Each number is 200 + 40 x the weight over its row's rms, rounded and kept within 0 to 999. Layers, rows and columns count from 0. The size before them is the row's rms in percent of the matrix's.

# layer 6 attention key, 128x256, rms 0.112, rows 102-127, columns 0-63
104,198,203,190,260,226,224,137,175,175,229,177,130,180,170,278,184,151,218,228,154,215,166,231,171,239,127,183,253,252,189,135,184,214,235,171,232,257,240,157,236,235,169,223,186,162,217,205,191,234,239,263,126,174,186,206,235,250,228,182,189,283,189,244,167
091,200,209,198,250,77,209,213,192,195,188,167,178,220,185,220,223,183,227,206,192,266,114,253,205,206,135,154,187,175,242,141,253,213,133,214,159,255,171,220,242,250,153,199,205,192,258,238,174,263,226,208,117,202,168,256,219,279,218,164,245,139,134,243,221
098,165,253,213,173,151,222,207,231,232,215,246,200,218,227,147,152,186,230,270,120,222,192,215,202,164,193,224,160,165,232,209,169,276,236,164,228,158,192,211,182,275,146,178,225,173,219,190,160,197,217,172,216,193,189,162,211,221,221,172,242,174,190,228,75
098,299,130,158,113,177,208,191,162,245,230,229,192,224,218,246,200,157,262,177,151,140,216,239,202,160,205,224,225,135,225,147,207,247,295,125,241,223,179,238,156,229,174,223,178,176,266,138,213,238,194,192,191,282,177,175,192,149,219,174,201,242,178,231,166
096,155,229,197,155,187,190,187,250,166,279,247,207,155,214,169,126,176,245,167,269,178,237,189,260,154,212,221,149,182,243,209,218,128,238,120,231,287,222,176,228,275,274,160,244,152,174,267,249,217,167,156,188,182,206,278,230,164,185,269,222,176,223,208,225
104,167,255,207,206,197,119,212,259,234,178,239,176,184,204,140,258,172,202,231,270,206,156,195,156,192,171,223,167,232,213,154,190,217,238,223,158,261,171,199,165,232,182,256,185,264,207,206,255,184,235,189,237,189,232,165,168,240,226,135,229,251,242,220,213
096,146,204,217,222,260,216,162,171,148,180,209,208,257,239,255,217,192,210,177,159,163,187,150,150,216,190,162,186,143,248,201,166,190,215,200,256,188,180,198,230,251,188,226,114,243,191,213,257,184,196,194,144,271,163,166,226,204,255,210,227,184,176,194,183
097,239,119,105,194,185,211,183,229,198,206,126,253,252,200,200,234,243,192,176,168,144,141,187,211,269,276,203,197,189,279,205,186,170,152,135,190,233,250,201,125,151,223,195,181,238,208,170,208,238,169,241,135,222,77,246,231,244,214,289,238,169,141,207,204
098,254,160,238,189,209,155,262,174,161,188,163,155,171,193,259,216,234,119,167,243,224,156,194,168,152,215,237,162,183,211,168,227,156,224,175,301,105,215,203,132,176,196,203,239,217,220,183,232,150,199,206,210,258,225,178,173,226,216,208,213,206,195,121,183
099,217,161,203,176,188,295,97,264,254,191,244,121,218,200,248,173,213,148,192,131,158,180,148,216,198,221,118,250,233,237,195,282,210,164,172,280,172,157,118,140,232,159,248,144,201,160,135,265,194,124,183,235,313,174,203,156,162,211,214,216,228,236,256,173
098,201,147,194,259,220,289,157,157,197,244,165,155,142,226,182,211,300,150,105,239,154,249,173,204,219,228,199,159,213,163,156,164,182,218,145,150,206,263,190,175,269,241,216,235,195,295,164,208,250,208,190,217,196,156,192,279,210,308,195,238,209,196,203,162
096,113,190,204,204,212,146,194,256,201,283,120,253,195,214,251,193,223,215,163,258,229,131,186,213,148,227,241,181,158,202,181,227,158,140,194,148,261,223,156,137,140,156,128,186,209,252,200,154,146,208,175,178,226,230,168,217,219,179,192,173,205,210,158,199
098,215,188,259,191,212,205,223,206,167,202,144,156,244,266,279,154,251,191,268,214,263,128,199,189,207,238,148,212,204,201,155,226,283,198,184,246,249,189,239,265,221,246,213,151,209,186,195,163,186,236,216,222,228,229,135,185,211,242,219,157,212,212,206,170
104,240,193,224,172,244,181,209,216,155,157,263,211,234,208,186,200,223,195,207,209,241,216,255,172,249,165,202,140,160,227,195,221,253,164,195,170,201,154,165,202,217,161,286,206,148,153,201,185,192,191,198,216,173,201,210,240,205,251,227,150,239,189,231,181
101,264,120,88,194,227,206,240,246,225,191,219,159,159,138,192,264,163,157,298,244,164,194,212,144,181,216,231,200,151,126,253,190,238,217,221,153,191,172,146,245,175,217,200,179,206,157,244,228,216,231,183,256,142,179,192,197,182,219,201,221,162,180,213,156
099,207,193,151,197,160,165,180,185,180,204,183,243,208,201,213,153,106,159,268,179,241,197,204,224,163,210,211,214,159,219,251,188,192,196,260,153,264,245,219,138,176,180,171,135,273,213,233,197,207,166,282,148,245,219,152,232,251,212,221,181,167,254,197,211
096,194,230,223,176,192,240,181,237,167,210,215,139,126,278,198,159,280,195,167,183,213,162,256,256,231,67,163,110,159,204,257,195,167,205,219,209,253,190,217,123,175,207,233,233,194,231,169,195,197,209,217,227,155,221,240,220,284,195,215,231,147,242,221,228
096,219,159,215,164,205,175,263,218,179,142,214,276,205,144,192,209,182,182,218,199,206,206,137,227,122,221,190,217,143,261,212,180,129,191,231,129,213,173,154,185,192,269,197,194,247,217,167,229,197,227,209,175,167,206,229,205,183,207,235,180,240,201,150,106
099,238,197,274,168,169,230,267,165,271,181,176,142,263,237,245,220,210,238,172,211,211,274,184,200,171,201,199,213,208,149,261,230,141,222,183,282,179,204,159,208,232,202,204,128,235,267,221,239,147,183,184,210,157,206,218,201,180,193,198,215,144,179,203,155
101,176,142,217,200,208,180,221,121,146,207,258,192,199,176,220,215,193,206,345,170,118,178,191,163,207,226,250,199,260,207,155,138,261,245,132,216,188,186,202,232,96,163,220,121,117,199,255,230,186,200,205,250,226,207,201,233,214,210,166,160,236,218,144,175
091,226,155,235,175,209,250,124,232,211,126,178,177,221,205,196,172,204,175,242,243,255,260,214,120,166,163,254,218,207,231,181,260,213,201,120,178,184,245,247,209,204,176,242,233,189,202,206,186,172,240,210,239,146,220,151,207,206,147,198,269,216,251,219,223
091,261,216,112,208,176,143,180,192,194,212,204,165,175,299,208,255,143,202,195,241,138,164,233,221,161,245,213,171,211,173,243,280,142,145,222,142,225,198,239,227,209,126,229,197,201,253,191,228,158,237,187,172,280,168,151,235,186,213,149,188,140,140,230,112
091,172,182,137,212,163,255,191,172,229,161,141,242,183,183,199,211,175,267,215,167,178,186,238,221,186,177,158,264,167,264,207,216,271,215,168,271,221,196,154,239,120,177,201,115,253,184,229,152,198,136,139,226,171,221,248,193,129,244,186,160,259,173,267,150
100,186,226,198,203,247,170,145,145,196,238,182,264,187,128,196,188,163,202,200,121,192,104,228,190,214,169,166,112,177,247,286,255,158,144,191,177,178,150,161,207,247,187,183,237,254,240,215,203,115,231,180,220,172,228,177,208,183,209,268,251,151,218,223,233
097,168,180,183,130,199,238,209,125,206,176,187,146,213,248,149,196,161,209,204,214,194,207,123,207,233,191,176,261,184,231,179,167,283,164,217,176,217,174,129,146,193,192,197,185,183,230,122,198,193,158,221,242,230,205,201,254,217,236,193,232,78,257,167,215
096,176,269,166,312,210,267,190,182,226,196,244,182,209,216,240,293,226,207,277,270,142,201,233,211,196,196,140,238,163,234,166,176,283,222,287,251,211,259,157,180,226,190,177,282,189,274,235,194,133,155,140,207,166,148,211,188,201,240,214,190,167,147,192,201
# layer 6 attention query, 256x256, rms 0.106, rows 167-191,231-255, columns 0-63
109,198,188,142,181,154,131,203,203,184,239,163,214,230,129,193,203,198,235,187,223,231,192,131,219,173,192,182,207,150,178,202,182,167,196,105,195,197,215,232,149,198,165,184,217,231,239,127,145,216,343,164,181,198,193,227,184,184,204,239,229,119,206,196,261
116,246,240,207,191,155,124,159,164,236,184,185,209,269,224,260,169,169,183,130,223,251,144,262,254,144,160,175,143,250,198,178,190,173,167,195,156,129,175,197,237,229,171,212,205,260,200,113,224,203,217,223,220,152,237,218,168,157,212,210,252,259,199,165,157
112,273,234,199,187,266,144,190,152,230,127,220,238,275,236,175,278,186,256,151,167,187,175,208,197,132,132,173,179,151,240,113,150,317,207,144,179,194,204,192,164,139,151,223,102,212,157,139,195,138,206,249,168,176,139,173,245,189,209,187,166,245,210,229,164
109,165,194,199,252,149,283,130,215,154,200,245,231,169,162,154,173,232,340,229,235,96,189,154,183,193,156,191,179,211,209,211,238,187,249,129,177,232,224,157,130,243,212,169,190,115,248,261,162,181,294,186,216,201,206,200,216,226,260,208,206,250,162,134,316
119,155,166,168,215,223,188,236,184,208,181,132,229,223,202,189,212,259,188,204,217,216,204,257,194,167,203,165,263,224,241,195,174,315,171,267,203,225,117,207,190,196,233,142,180,222,163,194,186,215,207,212,130,175,245,294,195,200,189,187,164,257,195,150,251
115,183,124,145,209,240,168,97,226,208,113,262,163,272,209,152,192,106,170,248,169,253,155,200,165,211,181,161,229,262,246,185,174,225,188,180,257,152,166,229,180,194,181,275,167,221,249,185,165,195,163,137,121,220,172,155,213,146,149,180,239,161,235,220,232
113,217,186,177,154,144,243,215,167,268,205,139,233,195,121,226,170,244,179,220,229,143,180,271,151,220,292,175,230,211,219,132,170,177,216,124,244,222,233,249,255,159,158,181,230,190,149,140,198,237,182,190,194,319,166,245,275,214,192,206,221,259,233,243,184
113,207,204,220,175,241,249,144,199,194,165,159,209,262,229,201,228,251,77,216,210,167,145,183,219,190,165,123,193,241,203,244,176,191,202,191,201,236,264,195,146,214,172,248,242,141,199,177,236,148,173,180,262,147,167,203,217,212,254,199,165,252,147,208,139
117,171,204,289,212,239,196,193,238,216,210,205,186,198,130,146,168,206,169,162,198,169,229,300,208,213,176,181,210,225,189,216,229,306,154,156,203,175,170,207,235,235,211,205,198,187,133,171,252,206,190,224,261,300,219,207,217,210,202,136,179,215,209,265,228
119,149,143,145,232,227,241,137,206,177,209,271,197,262,218,239,239,288,189,148,171,208,265,218,203,164,260,224,148,242,179,185,213,120,182,166,193,219,206,169,148,190,173,158,200,202,204,184,173,151,245,238,228,197,191,217,224,252,238,187,254,185,172,217,180
116,208,210,139,236,186,238,182,254,239,257,130,136,219,244,164,131,162,162,162,198,202,191,241,189,189,242,322,140,200,178,192,321,213,208,146,137,157,268,137,147,204,256,168,229,272,151,236,210,195,239,191,255,160,176,194,182,197,224,199,194,187,215,166,110
118,167,211,158,93,223,167,221,153,172,248,192,152,240,262,176,233,175,196,156,197,146,184,182,220,204,247,168,204,120,209,184,198,206,231,247,243,191,193,157,202,224,148,196,213,240,154,176,216,189,267,221,179,215,156,204,196,246,131,213,227,256,189,209,183
121,206,201,177,200,213,74,190,170,171,143,168,218,259,220,240,189,208,204,168,220,250,179,200,103,229,184,174,185,159,153,193,175,92,149,221,218,228,166,206,256,216,143,281,183,181,153,269,247,201,222,222,201,163,263,218,241,271,194,218,187,252,214,225,258
111,279,198,184,164,225,202,233,177,238,206,226,227,213,211,197,181,187,191,258,169,221,271,229,177,188,261,203,215,114,221,239,206,170,254,241,204,202,199,177,197,172,205,182,178,182,188,244,218,192,212,124,186,219,252,230,218,238,187,238,125,193,207,211,263
112,187,207,189,175,286,152,195,197,151,289,216,252,238,182,204,195,146,204,195,162,231,189,247,184,173,204,232,165,223,246,217,187,224,198,159,164,211,242,217,193,224,177,220,155,194,148,238,157,138,206,269,107,217,281,139,242,189,188,281,191,181,172,223,195
114,197,180,117,230,269,242,197,166,148,196,187,126,156,214,211,191,190,172,213,227,215,182,245,209,224,208,150,209,215,241,234,215,206,232,150,223,188,245,245,192,210,213,159,200,259,238,157,227,200,238,251,228,237,260,212,151,242,200,188,222,178,163,290,243
113,258,192,225,259,219,196,218,176,178,192,171,201,184,215,217,191,174,199,179,117,218,264,178,216,191,223,141,278,172,267,165,170,191,186,188,168,258,169,210,203,284,152,137,251,154,214,239,231,185,203,185,180,226,192,257,208,154,186,188,152,243,166,144,89
113,242,196,156,149,181,193,177,145,213,251,151,206,180,178,146,213,208,246,113,199,209,169,139,176,162,198,231,243,219,190,230,146,158,183,218,239,214,243,249,168,200,211,278,223,243,199,191,196,128,184,147,190,208,190,247,239,187,290,167,201,173,118,201,283
119,202,188,206,142,172,164,172,169,203,223,194,224,215,196,263,241,171,202,209,163,224,178,224,173,146,236,213,235,245,288,118,158,249,228,158,236,146,201,140,300,170,149,253,110,141,157,264,184,248,199,279,220,199,120,157,121,200,177,168,251,217,253,191,249
109,275,158,311,170,208,251,263,183,148,193,259,197,159,185,167,194,231,199,236,220,302,184,216,196,176,220,208,136,142,227,164,199,196,121,190,273,210,214,127,187,127,207,191,180,204,296,276,260,229,228,215,188,177,238,201,236,194,128,192,155,188,262,247,244
114,230,250,165,211,206,155,84,180,179,179,155,183,170,229,188,193,217,203,222,201,135,246,185,236,159,225,121,205,246,286,212,262,162,138,203,210,256,232,235,219,195,228,229,193,219,247,138,219,177,251,166,190,170,183,190,217,191,168,221,212,148,138,292,109
112,153,215,154,202,218,245,220,112,192,184,227,238,134,197,192,228,221,271,236,153,240,207,226,152,273,207,135,222,244,252,217,262,259,217,237,154,190,168,230,195,185,259,222,188,227,178,209,142,208,163,165,155,170,133,170,225,211,239,171,224,218,187,196,152
117,222,207,118,227,246,212,133,233,170,139,195,180,216,190,216,170,186,179,221,160,209,169,265,151,200,128,186,228,228,203,290,286,229,201,201,202,151,142,217,197,206,217,216,212,213,254,91,187,180,210,219,220,156,187,243,191,197,177,159,207,232,216,234,234
108,211,236,187,182,198,176,217,134,230,249,240,176,184,243,231,238,271,173,227,162,221,144,203,231,235,188,242,277,189,150,205,224,221,224,192,263,208,199,170,194,184,213,178,196,233,219,202,90,217,192,270,229,295,183,215,252,188,199,169,294,111,168,212,221
114,290,148,235,252,234,197,159,234,229,201,173,219,236,181,207,211,196,143,208,171,134,201,171,234,146,225,183,189,226,180,206,216,239,221,188,219,234,248,144,98,227,196,191,216,236,196,260,143,200,144,188,150,194,214,265,189,283,217,176,109,209,167,244,225
093,200,245,152,136,145,164,193,185,185,209,264,252,155,103,221,238,200,195,210,234,209,178,259,224,232,169,119,175,238,250,160,170,215,192,220,223,278,201,159,206,207,216,268,262,288,209,190,252,166,214,217,172,223,252,211,146,159,178,172,178,233,256,183,250
087,215,171,195,197,187,235,166,216,316,206,174,214,215,149,158,158,251,266,164,198,272,170,238,143,205,185,150,223,166,252,158,235,164,274,166,174,230,160,205,213,265,228,142,295,210,206,200,185,152,207,178,238,259,142,264,270,249,263,185,232,215,137,235,148
086,259,216,201,275,254,239,222,250,181,171,238,232,235,183,220,200,151,204,136,136,194,235,199,185,222,187,224,254,112,193,226,192,304,198,165,167,168,172,177,194,156,184,206,199,185,221,189,157,223,278,237,206,207,140,240,213,189,215,191,266,196,179,196,199
079,257,173,158,141,196,157,209,318,224,179,186,179,141,198,135,148,198,207,198,252,226,267,208,192,266,175,235,183,268,134,233,197,266,253,147,188,200,157,200,245,185,235,256,178,108,191,186,255,182,191,198,193,172,158,225,183,208,153,132,241,197,230,217,181
080,240,249,206,180,314,235,206,166,187,202,238,249,252,190,101,204,217,182,205,120,249,213,113,88,173,223,160,201,217,197,181,202,238,171,166,256,202,255,201,150,112,245,211,265,208,91,276,162,238,230,220,182,188,268,254,235,266,231,199,195,202,233,215,262
087,179,166,222,277,258,167,273,99,225,135,150,232,297,189,179,171,200,208,209,239,222,206,164,237,236,198,192,231,160,180,194,205,224,220,163,225,204,155,262,208,250,226,196,190,260,203,198,214,184,153,184,94,202,209,193,206,157,206,147,185,199,214,209,236
078,200,182,192,203,227,198,165,238,202,159,229,245,205,176,207,264,130,258,253,202,92,236,194,218,294,191,206,233,265,168,159,134,188,201,142,232,203,229,263,160,159,210,174,221,247,249,225,219,77,149,183,251,231,157,203,265,201,120,211,128,189,167,244,196
086,230,181,199,164,177,178,175,108,223,193,148,220,326,216,163,163,121,224,151,200,226,216,206,217,188,191,213,218,180,185,190,167,199,198,213,234,235,226,234,205,157,229,209,269,153,239,253,198,141,117,190,208,264,242,231,155,220,256,211,237,157,291,142,197
083,237,237,179,178,174,259,174,188,156,182,213,193,212,186,226,181,318,208,232,254,191,187,129,177,197,195,149,226,198,160,174,247,170,248,199,157,165,212,216,155,206,172,182,184,251,270,172,174,229,200,220,207,227,239,283,166,227,239,163,252,220,212,230,140
084,231,230,189,145,209,203,221,182,153,232,266,125,222,251,124,194,215,121,156,141,186,299,184,210,111,179,146,196,203,214,197,199,245,202,186,190,239,188,158,220,247,243,204,235,192,215,164,156,154,150,238,168,227,137,162,244,219,247,242,174,169,220,305,193
077,218,180,225,266,191,177,240,213,192,207,142,195,168,230,184,190,149,166,216,163,186,138,244,225,150,193,280,144,225,265,224,160,172,197,196,211,193,214,209,125,193,143,238,217,187,226,245,190,148,195,215,239,205,190,175,211,221,205,116,220,228,201,227,125
077,210,234,210,209,192,159,215,238,221,211,142,155,172,225,169,166,148,212,199,162,209,245,197,236,121,163,154,188,223,141,172,226,241,238,216,199,222,206,208,249,91,214,185,207,223,160,132,205,234,186,174,148,184,261,176,184,267,215,194,191,233,290,262,238
075,160,127,289,204,194,275,167,163,160,222,197,225,209,250,171,135,179,198,237,206,197,171,182,175,217,173,166,252,177,258,116,187,180,205,144,168,173,148,191,217,207,167,279,172,147,133,171,246,194,177,256,128,228,294,190,214,195,224,219,148,137,151,126,218
090,198,182,148,177,264,117,145,160,175,211,168,194,226,203,207,290,235,250,219,179,128,214,216,140,154,182,202,149,202,188,169,196,199,233,252,274,174,211,144,285,264,272,185,230,151,216,178,191,163,249,203,213,122,172,112,203,199,235,200,198,227,193,225,147
084,222,228,191,226,244,262,192,146,170,231,214,200,167,172,275,192,244,145,225,145,171,234,260,214,140,186,170,181,229,252,214,191,249,204,218,111,303,204,210,268,208,206,224,168,232,274,173,235,157,114,211,209,236,148,169,135,219,121,279,200,287,201,192,113
083,274,161,217,156,186,272,177,121,296,216,231,146,183,196,204,194,216,221,171,236,189,199,192,212,210,161,182,158,192,221,140,281,240,124,207,244,148,142,154,166,233,241,196,269,196,153,257,190,159,252,136,295,146,213,234,195,193,161,201,150,203,184,277,180
086,214,252,233,219,292,184,219,330,186,262,235,196,209,162,162,209,171,136,233,199,176,218,176,194,130,152,199,141,203,148,172,192,242,231,194,167,224,215,207,227,232,219,194,225,224,211,167,219,166,194,248,263,230,183,213,255,177,222,168,202,211,203,224,197
086,159,201,171,156,172,188,133,246,177,274,205,239,155,202,205,163,197,132,192,184,232,219,233,214,214,150,220,202,199,218,179,145,181,225,174,213,216,281,262,169,242,189,229,205,210,191,153,235,214,225,238,230,286,170,187,167,162,217,182,188,210,126,178,211
074,201,159,189,200,219,175,180,194,268,196,156,213,139,173,255,275,254,127,231,289,209,259,220,221,245,156,153,206,165,156,226,233,125,166,122,194,181,255,258,203,171,221,218,124,174,230,211,239,274,193,160,184,190,282,157,167,182,283,204,190,179,237,154,136
083,182,198,195,224,221,306,176,186,146,231,176,216,161,261,127,162,190,149,205,241,266,225,215,155,189,147,161,139,195,187,199,186,162,264,170,191,104,226,242,185,161,251,140,199,187,118,215,198,233,193,155,165,229,217,219,181,188,228,223,183,195,178,213,211
081,154,218,238,205,236,219,225,197,240,210,196,188,182,227,242,196,255,208,154,205,114,211,225,247,235,155,194,120,160,183,259,218,212,150,197,157,228,280,218,312,196,161,164,249,174,206,135,187,175,212,266,238,157,193,170,162,196,166,188,153,198,132,190,161
085,152,218,155,203,124,275,260,196,166,276,232,144,213,224,196,231,194,221,213,272,179,234,178,212,203,216,158,239,211,111,234,193,218,220,247,200,159,173,210,300,121,197,232,118,167,224,141,245,254,188,132,178,165,192,220,261,223,184,207,162,239,204,149,158
084,222,270,182,280,201,188,237,260,146,207,210,132,254,239,187,207,176,141,229,171,232,150,114,245,146,155,302,217,239,139,217,253,201,243,165,177,195,111,139,156,236,209,162,201,207,191,158,264,174,301,243,217,181,225,168,212,238,164,186,154,252,182,244,119
084,200,203,231,223,246,159,149,200,250,157,194,235,252,200,244,245,142,140,203,175,158,157,149,146,219,177,184,228,207,168,182,369,156,191,179,196,200,253,223,214,213,235,186,287,257,171,170,151,159,192,164,186,234,224,200,142,225,209,189,206,175,126,169,272
083,182,205,224,284,168,203,182,238,170,165,248,167,202,245,233,223,165,214,216,249,175,203,141,277,189,190,184,205,242,209,232,202,188,238,217,204,200,190,162,145,213,181,206,228,208,203,209,219,206,169,148,158,242,208,229,221,219,153,168,199,216,227,123,131
# layer 6 attention value, 128x256, rms 0.157, rows 64-74, columns 0-63
096,142,168,229,196,177,190,251,201,262,238,242,133,199,180,160,205,191,251,179,251,203,216,205,224,246,197,187,131,250,278,199,239,198,184,172,171,182,176,260,189,152,300,132,250,152,193,168,175,169,125,235,214,186,206,220,163,191,225,216,232,139,250,156,156
096,269,265,277,145,231,267,147,235,190,200,163,260,253,96,250,159,208,210,191,187,232,143,236,242,201,197,270,189,206,202,148,253,192,231,154,197,211,208,163,181,225,230,234,127,192,241,224,253,251,176,172,205,187,197,261,162,155,302,202,256,179,258,233,207
095,217,135,214,180,140,181,175,185,250,179,239,147,145,221,247,202,184,171,164,247,195,244,266,291,165,152,166,199,171,237,182,230,161,276,237,124,199,215,236,202,164,240,171,218,228,115,220,178,171,233,116,252,200,191,210,201,221,309,172,236,271,172,181,181
095,155,148,187,164,246,175,155,191,194,202,212,232,200,171,204,123,196,175,193,152,209,250,234,204,199,170,248,196,208,170,278,235,214,172,188,193,189,222,214,160,327,149,126,154,217,90,132,169,208,211,158,174,209,209,221,180,213,130,183,261,233,169,218,220
097,282,181,294,184,174,170,268,267,81,190,182,162,164,201,205,200,179,152,177,150,210,211,155,174,258,158,275,182,273,183,192,303,247,207,246,204,183,246,171,187,207,195,160,128,208,160,240,172,213,217,245,221,212,188,235,268,195,206,245,167,194,175,187,216
093,141,199,267,183,194,217,233,197,223,197,263,235,241,180,212,169,301,175,205,193,191,174,255,172,161,155,234,243,243,164,209,155,207,217,216,195,102,207,195,219,201,191,258,224,274,184,216,258,276,216,219,203,133,210,155,202,252,258,212,214,141,196,245,237
097,173,263,221,175,104,175,135,178,177,227,180,200,169,210,145,214,199,237,190,176,154,172,179,217,112,224,171,198,173,198,141,187,191,147,239,292,204,266,142,304,166,252,192,177,211,166,168,224,160,109,191,252,233,192,183,201,190,165,251,230,246,212,229,171
094,185,176,223,240,233,225,243,198,238,131,167,206,231,262,163,181,158,170,178,172,282,178,215,182,273,149,232,182,244,167,167,179,136,264,103,229,225,194,158,220,154,187,240,140,134,202,198,118,247,160,228,206,244,185,204,216,219,127,201,216,135,231,159,93
089,226,254,212,266,162,227,190,166,222,202,206,229,231,258,181,131,219,153,200,224,201,282,180,192,171,218,181,201,209,215,207,233,182,191,218,183,197,225,190,242,183,264,145,227,221,191,173,157,252,194,271,135,297,101,185,214,199,249,222,250,231,179,172,236
092,265,267,229,198,222,211,162,198,223,194,176,224,246,213,161,127,139,152,235,180,277,146,227,139,188,196,186,171,186,172,230,179,229,173,225,189,232,222,166,247,250,199,202,227,204,222,232,149,127,231,201,161,211,264,191,267,173,151,174,205,247,212,242,139
097,119,164,221,200,264,261,196,199,208,190,194,218,225,219,203,210,152,138,165,161,183,166,229,104,244,203,138,161,221,167,197,185,172,272,217,206,171,198,272,214,205,213,232,209,135,227,165,173,221,251,195,125,150,235,211,98,159,178,239,163,242,211,178,190
# layer 6 attention output (transposed), 256x256, rms 0.0855, rows 128-138,192-202, columns 0-63
113,232,247,184,197,156,184,157,272,129,185,195,195,196,208,301,231,144,269,154,219,185,273,228,171,179,194,235,212,212,219,207,166,167,231,213,172,197,262,162,176,251,232,245,208,239,173,214,240,229,156,165,205,211,250,239,263,203,123,205,179,283,208,213,197
109,257,219,80,192,177,125,149,180,190,206,175,191,242,190,169,207,168,268,210,200,260,228,186,236,186,196,118,179,181,239,272,195,206,161,239,113,216,129,183,166,168,168,152,228,217,224,256,223,244,198,198,216,134,235,212,191,159,122,201,169,245,179,221,195
110,138,215,231,292,174,180,242,181,232,216,265,198,194,233,191,217,169,321,213,194,234,158,140,230,257,226,197,207,158,179,215,234,209,181,164,197,184,226,144,166,200,235,178,232,193,188,154,182,175,188,245,249,197,207,106,218,155,205,159,195,124,274,152,282
109,188,201,169,297,134,212,156,233,211,151,229,171,175,162,196,204,177,211,148,96,222,184,199,229,131,260,237,224,191,250,252,195,212,199,124,127,197,212,196,286,222,255,157,236,237,218,334,101,259,201,167,224,255,207,167,174,201,209,158,190,149,198,203,186
103,166,296,135,192,228,182,200,187,287,247,180,229,120,208,220,177,165,191,205,182,212,124,196,162,167,252,226,260,202,206,198,243,197,163,227,192,177,174,163,227,192,189,168,231,257,233,233,192,201,193,189,198,152,162,198,208,194,236,97,214,186,217,287,216
111,274,214,183,223,175,181,157,123,210,251,140,230,224,218,218,203,200,171,145,226,184,99,208,188,207,223,198,199,136,159,190,142,199,201,182,134,265,169,177,201,208,185,226,198,208,235,231,160,198,202,157,229,237,171,216,169,200,174,216,167,241,243,145,169
109,194,187,109,241,249,216,216,234,97,201,236,191,195,152,203,275,227,129,207,176,198,180,175,156,224,213,241,227,185,187,186,220,131,155,228,148,226,214,313,141,178,122,190,228,168,186,206,159,222,256,177,236,193,181,206,222,156,277,216,148,153,230,148,95
102,140,171,144,154,124,126,189,136,192,240,204,143,235,260,106,191,182,109,150,173,157,200,231,201,249,229,192,174,173,178,229,214,174,149,329,208,149,215,189,139,169,209,189,243,244,260,221,242,173,227,198,239,190,106,258,216,286,202,195,185,201,235,239,200
100,202,191,222,179,208,199,259,181,195,171,242,192,233,172,130,247,172,180,238,213,193,215,174,225,222,284,216,225,278,252,222,224,147,180,218,261,175,166,158,211,122,189,253,166,122,207,152,217,196,195,188,263,131,218,216,211,216,194,178,177,175,227,188,226
106,214,157,186,110,127,224,99,137,181,201,255,155,192,179,288,177,221,250,237,153,236,180,235,168,203,277,136,261,221,159,193,245,122,189,180,222,237,189,288,229,197,186,183,211,228,184,181,209,194,173,251,195,158,171,191,225,207,196,201,279,234,207,221,185
113,276,235,229,246,193,154,143,112,190,157,172,229,216,175,249,206,186,228,210,149,197,238,189,157,172,132,190,269,237,224,143,256,187,175,239,207,230,174,223,165,191,215,135,234,271,154,247,206,226,121,245,202,202,197,210,169,229,209,134,176,252,152,202,232
083,211,218,277,242,98,183,185,103,173,204,208,233,253,231,230,157,203,189,207,182,209,206,171,228,200,194,180,237,194,156,186,216,230,256,193,200,183,163,187,174,161,128,221,179,204,195,229,265,189,171,188,253,212,190,168,169,168,214,256,210,239,228,217,195
084,167,197,226,247,176,186,184,185,237,185,175,217,166,136,234,214,163,106,233,203,162,172,148,181,245,243,227,235,190,122,178,165,108,279,188,230,192,257,212,186,234,153,242,165,189,160,134,179,169,185,231,141,211,222,176,79,157,199,287,190,150,137,190,187
081,165,174,150,237,284,239,197,235,180,175,204,256,250,184,216,229,200,257,276,177,234,217,244,267,220,226,200,235,214,210,213,180,198,194,206,203,249,253,290,238,180,192,158,245,231,251,195,234,235,235,222,172,182,191,147,121,151,164,227,241,282,246,164,150
082,269,172,215,169,226,190,169,129,143,186,176,293,206,196,224,217,258,232,297,223,206,170,161,264,188,128,155,127,186,174,182,219,216,168,274,172,251,166,222,215,161,218,244,251,273,313,214,231,173,259,160,249,172,197,199,206,273,152,123,179,285,204,177,236
089,198,192,148,208,133,137,102,183,235,245,228,154,218,128,138,213,195,206,286,195,169,222,222,147,167,158,200,150,186,205,220,132,225,195,229,140,202,196,224,151,194,180,219,233,122,191,193,189,230,210,196,189,283,156,164,214,186,150,246,172,214,251,207,207
080,199,143,231,170,192,121,182,221,151,230,195,280,224,203,151,197,145,251,312,201,244,206,163,164,200,176,278,174,198,225,233,207,156,185,251,217,208,218,191,162,201,218,281,201,166,208,185,210,225,238,231,264,178,240,168,177,188,161,108,168,149,127,149,202
078,205,200,246,211,170,256,207,220,204,182,164,305,199,175,279,209,222,250,215,274,231,202,244,200,167,174,100,198,220,216,228,170,158,160,246,264,243,221,274,137,210,201,195,165,239,200,230,206,259,174,169,199,193,247,194,211,194,231,264,254,241,186,194,201
085,237,250,176,257,145,151,207,195,185,182,266,231,140,186,238,218,214,226,174,144,163,153,204,210,287,168,258,252,164,196,138,164,195,147,140,137,149,225,272,287,275,252,138,214,179,183,183,256,131,155,254,191,209,168,218,162,126,179,247,239,295,124,217,270
086,194,150,156,174,184,179,97,144,195,212,58,211,124,181,293,213,242,200,217,192,124,168,265,214,198,149,221,147,181,147,176,210,168,209,242,216,200,161,182,169,168,178,219,223,143,178,229,254,295,168,102,181,206,193,236,125,221,164,221,140,153,202,210,142
084,234,170,153,155,192,284,151,234,209,197,163,215,209,276,173,209,170,196,191,235,132,205,250,279,240,185,221,190,134,261,242,268,150,228,137,203,114,214,164,197,198,176,193,220,178,178,236,230,252,176,199,175,190,216,191,234,157,188,218,205,105,181,159,297
082,236,162,267,217,251,174,121,289,257,195,192,171,160,194,210,254,233,196,176,208,262,127,151,213,209,170,202,135,208,303,211,206,212,154,246,211,193,259,216,156,250,211,160,182,257,201,239,233,218,199,226,170,206,206,170,218,230,198,143,174,207,194,174,173